Weights of a small transformer language model.
Architecture: RMSNorm before each block, rotary positions, no biases in attention or MLP, embeddings untied during training, normalized queries and keys, gated attention.
Each number is 200 + 30 x the weight over the matrix's rms, rounded and kept within 0 to 999. Layers, rows and columns count from 0.

# layer 2 attention query, 64x64, rms 0.176, rows 0-25, columns 0-63
205,213,174,210,196,170,171,218,213,237,185,219,191,202,184,185,213,204,192,196,199,196,198,233,176,183,192,240,198,160,221,205,213,222,211,209,163,203,180,194,182,185,187,193,171,197,186,185,210,189,167,194,210,177,182,215,197,190,200,203,203,171,200,203
179,202,247,187,230,250,275,217,154,194,209,189,140,151,224,209,216,154,220,186,242,227,227,163,222,216,238,196,200,232,214,126,132,146,221,216,311,173,174,216,223,173,211,210,246,212,157,163,210,257,212,245,191,253,186,225,247,191,200,230,207,208,213,187
174,210,204,202,187,244,231,208,196,171,226,189,208,185,218,192,207,228,229,189,177,202,212,222,202,220,201,206,212,208,210,181,198,190,223,202,250,191,212,168,244,250,220,248,197,161,168,216,198,261,199,234,240,250,202,149,218,175,197,212,201,206,170,135
144,207,234,173,222,256,254,272,165,185,221,196,192,172,231,216,214,185,200,220,196,242,202,207,245,217,239,224,225,271,232,122,135,165,209,237,276,146,224,170,234,221,166,254,228,155,161,186,207,284,207,262,251,245,156,208,227,171,231,234,208,246,180,162
157,193,217,152,182,200,231,241,181,190,256,228,205,239,257,216,195,223,200,218,191,246,186,212,229,207,215,230,230,251,246,163,194,130,226,194,240,136,197,144,211,187,171,231,203,177,175,195,185,236,173,253,225,246,163,190,203,157,220,177,173,281,164,122
270,164,208,178,191,124,206,172,242,243,202,217,192,204,190,232,196,183,178,232,242,216,200,195,226,189,141,213,178,201,172,272,277,202,200,179,150,265,180,227,120,137,189,156,215,264,252,186,178,147,177,142,162,157,185,236,174,208,173,156,177,213,221,235
261,182,211,163,135,82,206,177,239,253,189,216,253,232,242,249,167,176,217,285,161,291,227,192,231,138,108,211,181,260,201,280,289,202,228,195,194,279,177,273,72,213,152,160,199,268,241,204,138,110,142,150,117,157,169,214,175,183,171,129,229,232,265,198
210,213,169,173,210,248,194,192,243,177,207,183,178,133,156,182,237,210,168,176,240,165,206,178,193,229,245,184,176,184,193,155,189,191,161,207,197,202,215,211,229,177,262,222,234,195,196,234,215,247,234,214,257,224,248,216,205,256,196,240,167,157,201,193
181,223,207,224,197,207,180,185,142,200,190,182,224,193,190,176,219,145,202,211,188,181,171,184,167,246,191,192,206,168,197,222,207,205,169,246,227,199,140,216,189,247,197,187,208,184,195,161,201,187,201,204,190,222,157,251,223,209,222,178,239,184,207,235
220,228,167,192,213,170,250,140,177,139,239,229,228,231,215,202,217,221,217,193,184,196,218,198,207,187,191,207,212,197,170,172,243,179,244,162,157,187,220,218,181,201,265,203,159,192,234,256,149,196,169,103,168,231,220,185,232,203,179,190,248,262,192,171
162,226,200,177,219,229,216,223,144,198,212,189,195,219,216,182,222,208,194,233,203,212,223,190,199,176,202,198,198,174,177,188,169,206,182,226,150,195,176,263,202,204,212,193,172,168,225,226,235,183,213,193,211,196,210,165,207,217,204,193,255,228,206,262
198,227,202,194,225,208,215,187,223,118,247,242,232,238,183,213,179,197,192,208,193,207,190,255,193,200,197,178,239,220,210,208,226,192,157,201,221,126,227,192,185,216,219,217,166,243,173,233,166,185,157,166,249,201,191,165,216,183,196,174,227,228,210,164
156,140,188,180,198,206,188,197,174,252,195,199,212,225,203,204,197,201,214,224,222,219,173,210,222,124,167,184,241,204,175,221,150,166,245,165,162,192,231,242,195,197,246,213,157,161,182,195,220,184,187,188,231,196,191,254,227,160,177,193,215,184,213,133
172,181,191,207,197,188,174,199,221,139,199,193,247,200,208,166,207,222,186,183,212,202,198,210,199,136,203,207,217,206,180,139,232,228,209,140,161,219,250,193,222,189,212,203,180,190,245,214,245,209,202,211,153,200,234,197,187,184,223,179,174,210,220,199
231,166,197,252,208,202,218,250,176,203,140,176,169,192,204,187,177,194,242,185,180,215,213,177,272,206,165,191,201,212,207,201,164,225,254,182,236,232,165,220,222,167,174,167,220,208,211,234,204,189,221,182,228,193,180,174,215,169,215,219,196,205,209,154
194,239,198,187,175,195,159,188,253,167,212,161,199,237,201,180,207,173,167,198,240,195,220,197,218,204,243,210,183,198,220,213,175,223,208,208,224,209,173,189,214,232,227,170,196,205,190,222,232,179,226,218,216,222,218,165,172,184,210,198,175,185,156,239
241,148,208,197,222,129,171,208,199,198,215,188,196,202,244,181,227,191,222,199,202,212,192,185,206,139,173,215,214,174,180,205,187,165,184,174,186,225,165,186,176,198,211,189,198,142,209,221,179,215,211,191,197,219,185,234,205,168,227,209,187,157,172,180
166,170,229,192,179,229,203,162,195,218,177,191,218,233,228,179,167,149,163,238,152,197,210,224,228,233,184,168,180,148,177,238,166,185,158,209,220,174,177,241,201,278,140,189,193,173,179,155,216,181,213,252,203,201,204,232,216,163,263,149,158,183,163,199
216,167,223,213,218,172,193,189,241,195,188,183,161,166,182,183,214,191,222,136,178,167,180,196,143,202,254,218,192,201,223,184,231,204,166,182,224,253,185,208,236,199,213,221,206,186,218,221,192,234,256,216,182,204,223,176,157,210,238,200,166,220,179,217
132,216,173,241,213,240,238,213,193,222,177,215,273,247,179,213,245,223,198,207,170,170,216,210,207,126,150,157,204,196,153,225,202,161,160,186,201,223,215,212,227,209,228,220,155,170,178,247,169,174,178,175,138,185,218,191,220,222,142,183,203,194,221,181
250,177,229,216,200,128,175,197,207,139,181,198,169,184,235,198,212,196,220,223,211,187,201,142,232,230,190,198,174,222,170,207,193,223,245,186,235,217,181,142,192,210,191,209,208,207,149,179,164,201,196,197,196,225,186,229,206,152,196,209,197,207,149,191
146,150,192,199,232,219,225,240,209,201,142,196,210,222,216,183,211,214,209,187,222,192,196,197,208,175,127,155,193,212,131,198,153,209,169,236,113,197,164,223,207,216,175,169,177,185,161,185,218,208,217,210,189,148,208,195,240,172,197,184,238,191,219,180
216,233,166,189,174,209,201,223,234,244,179,156,212,203,221,193,205,210,171,230,150,219,207,169,238,151,168,195,156,219,205,176,186,169,256,200,260,208,160,180,195,165,179,195,231,213,180,261,202,189,204,251,221,233,216,223,202,197,260,198,156,196,177,169
192,245,217,212,188,191,163,152,178,207,141,163,229,153,120,155,216,138,186,178,197,180,196,182,165,244,207,154,190,172,240,194,182,246,195,237,249,248,180,185,216,229,211,172,216,182,233,177,220,162,223,222,187,182,189,180,228,261,180,236,217,135,182,271
229,164,206,217,186,168,207,170,237,243,148,199,197,226,231,166,169,181,199,193,191,243,202,229,253,190,185,163,251,223,225,249,201,201,258,181,256,236,217,200,215,223,149,203,211,215,183,211,198,208,203,165,213,229,204,162,215,153,191,189,172,200,239,173
210,232,182,210,196,208,200,200,116,212,196,195,160,191,192,195,164,195,197,229,206,197,213,183,207,215,205,196,234,138,238,174,167,213,209,198,214,222,221,213,210,175,189,172,218,196,223,206,208,225,223,159,230,175,217,232,206,174,218,201,205,205,190,200
# layer 2 attention key, 64x64, rms 0.175, rows 0-24, columns 0-63
166,214,195,219,229,137,83,211,237,253,199,180,253,259,63,188,137,163,178,291,176,197,224,219,195,143,169,155,180,202,235,288,266,300,194,131,98,247,222,231,178,245,164,151,127,232,237,240,213,86,198,245,193,116,237,135,144,235,199,129,187,160,299,190
161,199,160,223,232,167,200,220,213,194,224,217,169,233,206,196,203,201,215,172,183,188,182,172,188,225,181,237,210,174,187,228,187,156,212,213,195,157,228,247,182,181,207,199,160,172,197,181,195,209,180,181,182,197,205,193,236,239,197,198,184,204,161,168
191,189,179,214,185,199,216,214,184,197,203,214,205,207,205,207,195,188,225,170,163,191,204,226,193,225,208,184,182,173,159,186,204,171,190,212,187,175,194,206,199,178,209,206,225,195,212,201,194,205,185,165,223,198,166,183,260,198,174,215,231,221,229,197
242,193,165,270,238,247,226,173,158,143,231,231,192,195,195,196,218,186,229,164,236,132,243,177,176,250,232,231,202,139,147,126,151,99,230,188,210,134,208,213,254,139,251,184,216,173,184,201,190,274,193,125,221,234,195,208,238,213,174,258,246,201,191,221
237,142,178,245,258,211,227,183,199,218,215,225,204,210,199,187,193,187,239,197,213,188,229,194,181,208,222,245,222,221,191,158,173,159,202,142,234,195,202,211,230,165,234,171,215,200,199,181,183,221,210,167,168,217,200,201,238,242,186,218,195,226,234,155
147,212,264,164,233,164,124,176,279,203,215,164,260,264,249,233,168,212,166,291,213,280,130,164,210,153,199,228,209,296,293,248,267,258,164,223,187,259,150,170,123,277,221,230,161,190,180,228,182,165,173,278,149,179,171,212,86,113,222,138,160,218,152,222
181,212,256,187,238,228,172,177,256,184,254,167,234,202,220,248,217,189,174,216,226,204,192,172,173,194,241,227,182,271,233,216,196,200,184,196,203,197,199,187,164,198,193,226,209,204,217,201,186,189,149,215,212,221,193,252,181,184,212,186,203,212,170,202
210,185,175,216,187,208,240,237,141,200,177,224,138,137,209,179,250,232,208,158,203,174,230,240,182,220,183,171,193,146,166,136,170,128,246,211,164,147,217,204,253,165,222,203,242,177,186,227,235,267,215,191,209,219,197,182,252,224,202,236,209,181,189,206
208,222,211,216,213,244,191,187,192,173,134,242,194,214,210,175,213,264,199,190,235,199,189,200,188,204,188,166,234,196,193,207,191,217,202,250,196,218,188,216,164,255,178,187,186,195,177,191,207,204,193,212,205,211,208,187,144,162,226,213,215,204,129,223
228,189,187,216,236,210,205,147,181,230,220,223,187,221,212,213,198,223,223,235,169,166,186,237,206,175,213,179,231,205,178,211,269,227,221,191,242,217,228,169,212,240,191,222,225,150,192,178,231,220,176,171,140,167,228,185,207,225,235,210,176,246,198,196
170,204,211,257,195,218,208,203,183,198,232,224,193,225,204,212,206,200,220,201,202,194,249,231,222,178,187,166,233,165,207,215,176,204,261,220,204,191,200,238,229,241,173,219,165,188,206,204,229,192,189,228,177,200,199,185,190,187,225,187,223,225,147,188
178,199,224,186,195,195,216,222,209,184,227,213,188,198,212,195,153,225,229,236,160,214,205,297,195,175,186,211,215,227,208,205,226,216,174,228,197,116,243,174,171,173,218,191,212,249,211,200,182,154,191,194,210,189,232,195,177,171,229,186,189,230,169,176
183,161,178,177,204,174,158,202,154,228,197,168,241,213,151,209,216,202,168,217,195,197,176,227,226,170,189,107,229,170,195,184,220,166,197,208,178,193,190,240,233,205,219,192,172,196,188,157,237,149,190,200,184,182,184,218,195,148,189,218,192,131,222,219
243,202,215,166,174,174,227,158,211,163,158,139,188,213,241,201,229,158,244,245,230,154,214,189,195,194,182,159,153,199,182,179,194,184,182,183,236,182,189,242,225,188,191,144,163,178,213,197,213,194,227,168,179,207,167,225,214,239,184,237,220,206,202,179
242,175,171,213,171,188,215,198,216,181,197,233,192,182,181,208,191,187,200,182,203,226,193,160,282,245,205,193,202,222,183,193,204,195,231,209,252,228,175,176,161,225,168,237,173,180,226,226,188,192,207,167,255,185,223,241,192,196,176,211,222,204,214,200
221,207,200,226,140,231,240,197,226,155,194,161,151,189,235,201,227,207,183,193,259,207,201,207,196,162,199,196,214,199,177,187,193,208,202,199,198,189,142,178,212,216,209,220,241,227,190,214,211,212,239,210,209,192,186,183,228,190,170,185,188,185,190,193
274,175,230,143,181,170,219,170,202,191,162,162,175,205,229,215,246,154,302,200,181,174,239,214,191,185,152,172,161,185,175,186,197,194,239,194,192,250,179,204,120,190,244,143,254,192,184,162,222,173,218,201,135,225,250,238,150,209,217,205,197,201,162,219
153,172,200,190,222,205,190,197,218,206,192,203,198,185,157,184,198,199,180,183,194,204,153,210,222,220,177,215,205,205,233,194,174,169,219,244,238,214,184,194,210,217,187,207,184,220,204,169,206,182,221,225,227,178,184,200,204,190,179,207,236,217,166,219
263,183,205,195,160,179,234,193,205,194,173,195,149,144,198,175,223,239,193,181,180,172,242,194,214,225,196,238,200,198,183,185,211,218,166,146,229,240,161,213,230,212,202,193,188,218,189,206,183,226,267,165,203,221,261,175,225,239,184,212,156,258,207,209
204,180,173,176,188,198,197,238,165,203,200,223,198,222,207,227,186,237,186,219,190,180,191,217,238,259,205,189,172,172,203,193,232,213,194,213,245,225,205,210,238,246,202,171,160,200,232,191,214,186,205,203,240,209,218,147,242,203,229,234,219,183,212,251
238,211,212,201,204,198,170,148,240,157,157,187,165,242,248,209,256,156,287,190,203,237,174,198,171,221,183,258,146,215,192,164,211,239,208,209,158,206,183,180,130,219,204,184,245,219,137,184,210,196,226,197,151,191,212,214,147,190,183,212,186,223,207,178
189,195,193,193,205,190,219,223,160,236,198,198,180,251,195,188,212,205,231,221,155,207,223,204,244,262,145,190,181,177,210,206,185,172,198,213,186,195,219,200,230,254,171,158,114,219,191,199,217,199,191,203,247,201,189,196,221,170,233,212,252,179,153,195
180,213,167,192,228,174,180,220,232,190,186,179,135,207,181,203,200,155,208,172,191,218,164,166,165,228,201,200,157,201,214,175,239,165,242,176,240,211,159,211,178,183,227,178,238,220,253,237,226,163,192,192,225,191,176,263,202,191,241,180,192,154,188,231
194,225,192,206,209,197,213,206,201,156,184,192,177,226,233,195,220,236,203,141,237,223,169,195,195,236,196,158,207,180,165,220,183,220,206,229,220,206,201,188,174,232,152,225,209,211,219,206,194,240,214,211,251,235,211,185,205,223,204,204,199,180,168,187
194,176,218,177,235,194,208,189,226,172,217,183,188,192,199,225,193,178,213,172,218,206,179,188,203,204,190,197,157,245,171,210,203,168,201,229,227,197,168,184,138,177,189,196,227,224,215,201,159,177,229,178,190,216,166,227,213,214,170,200,198,195,191,216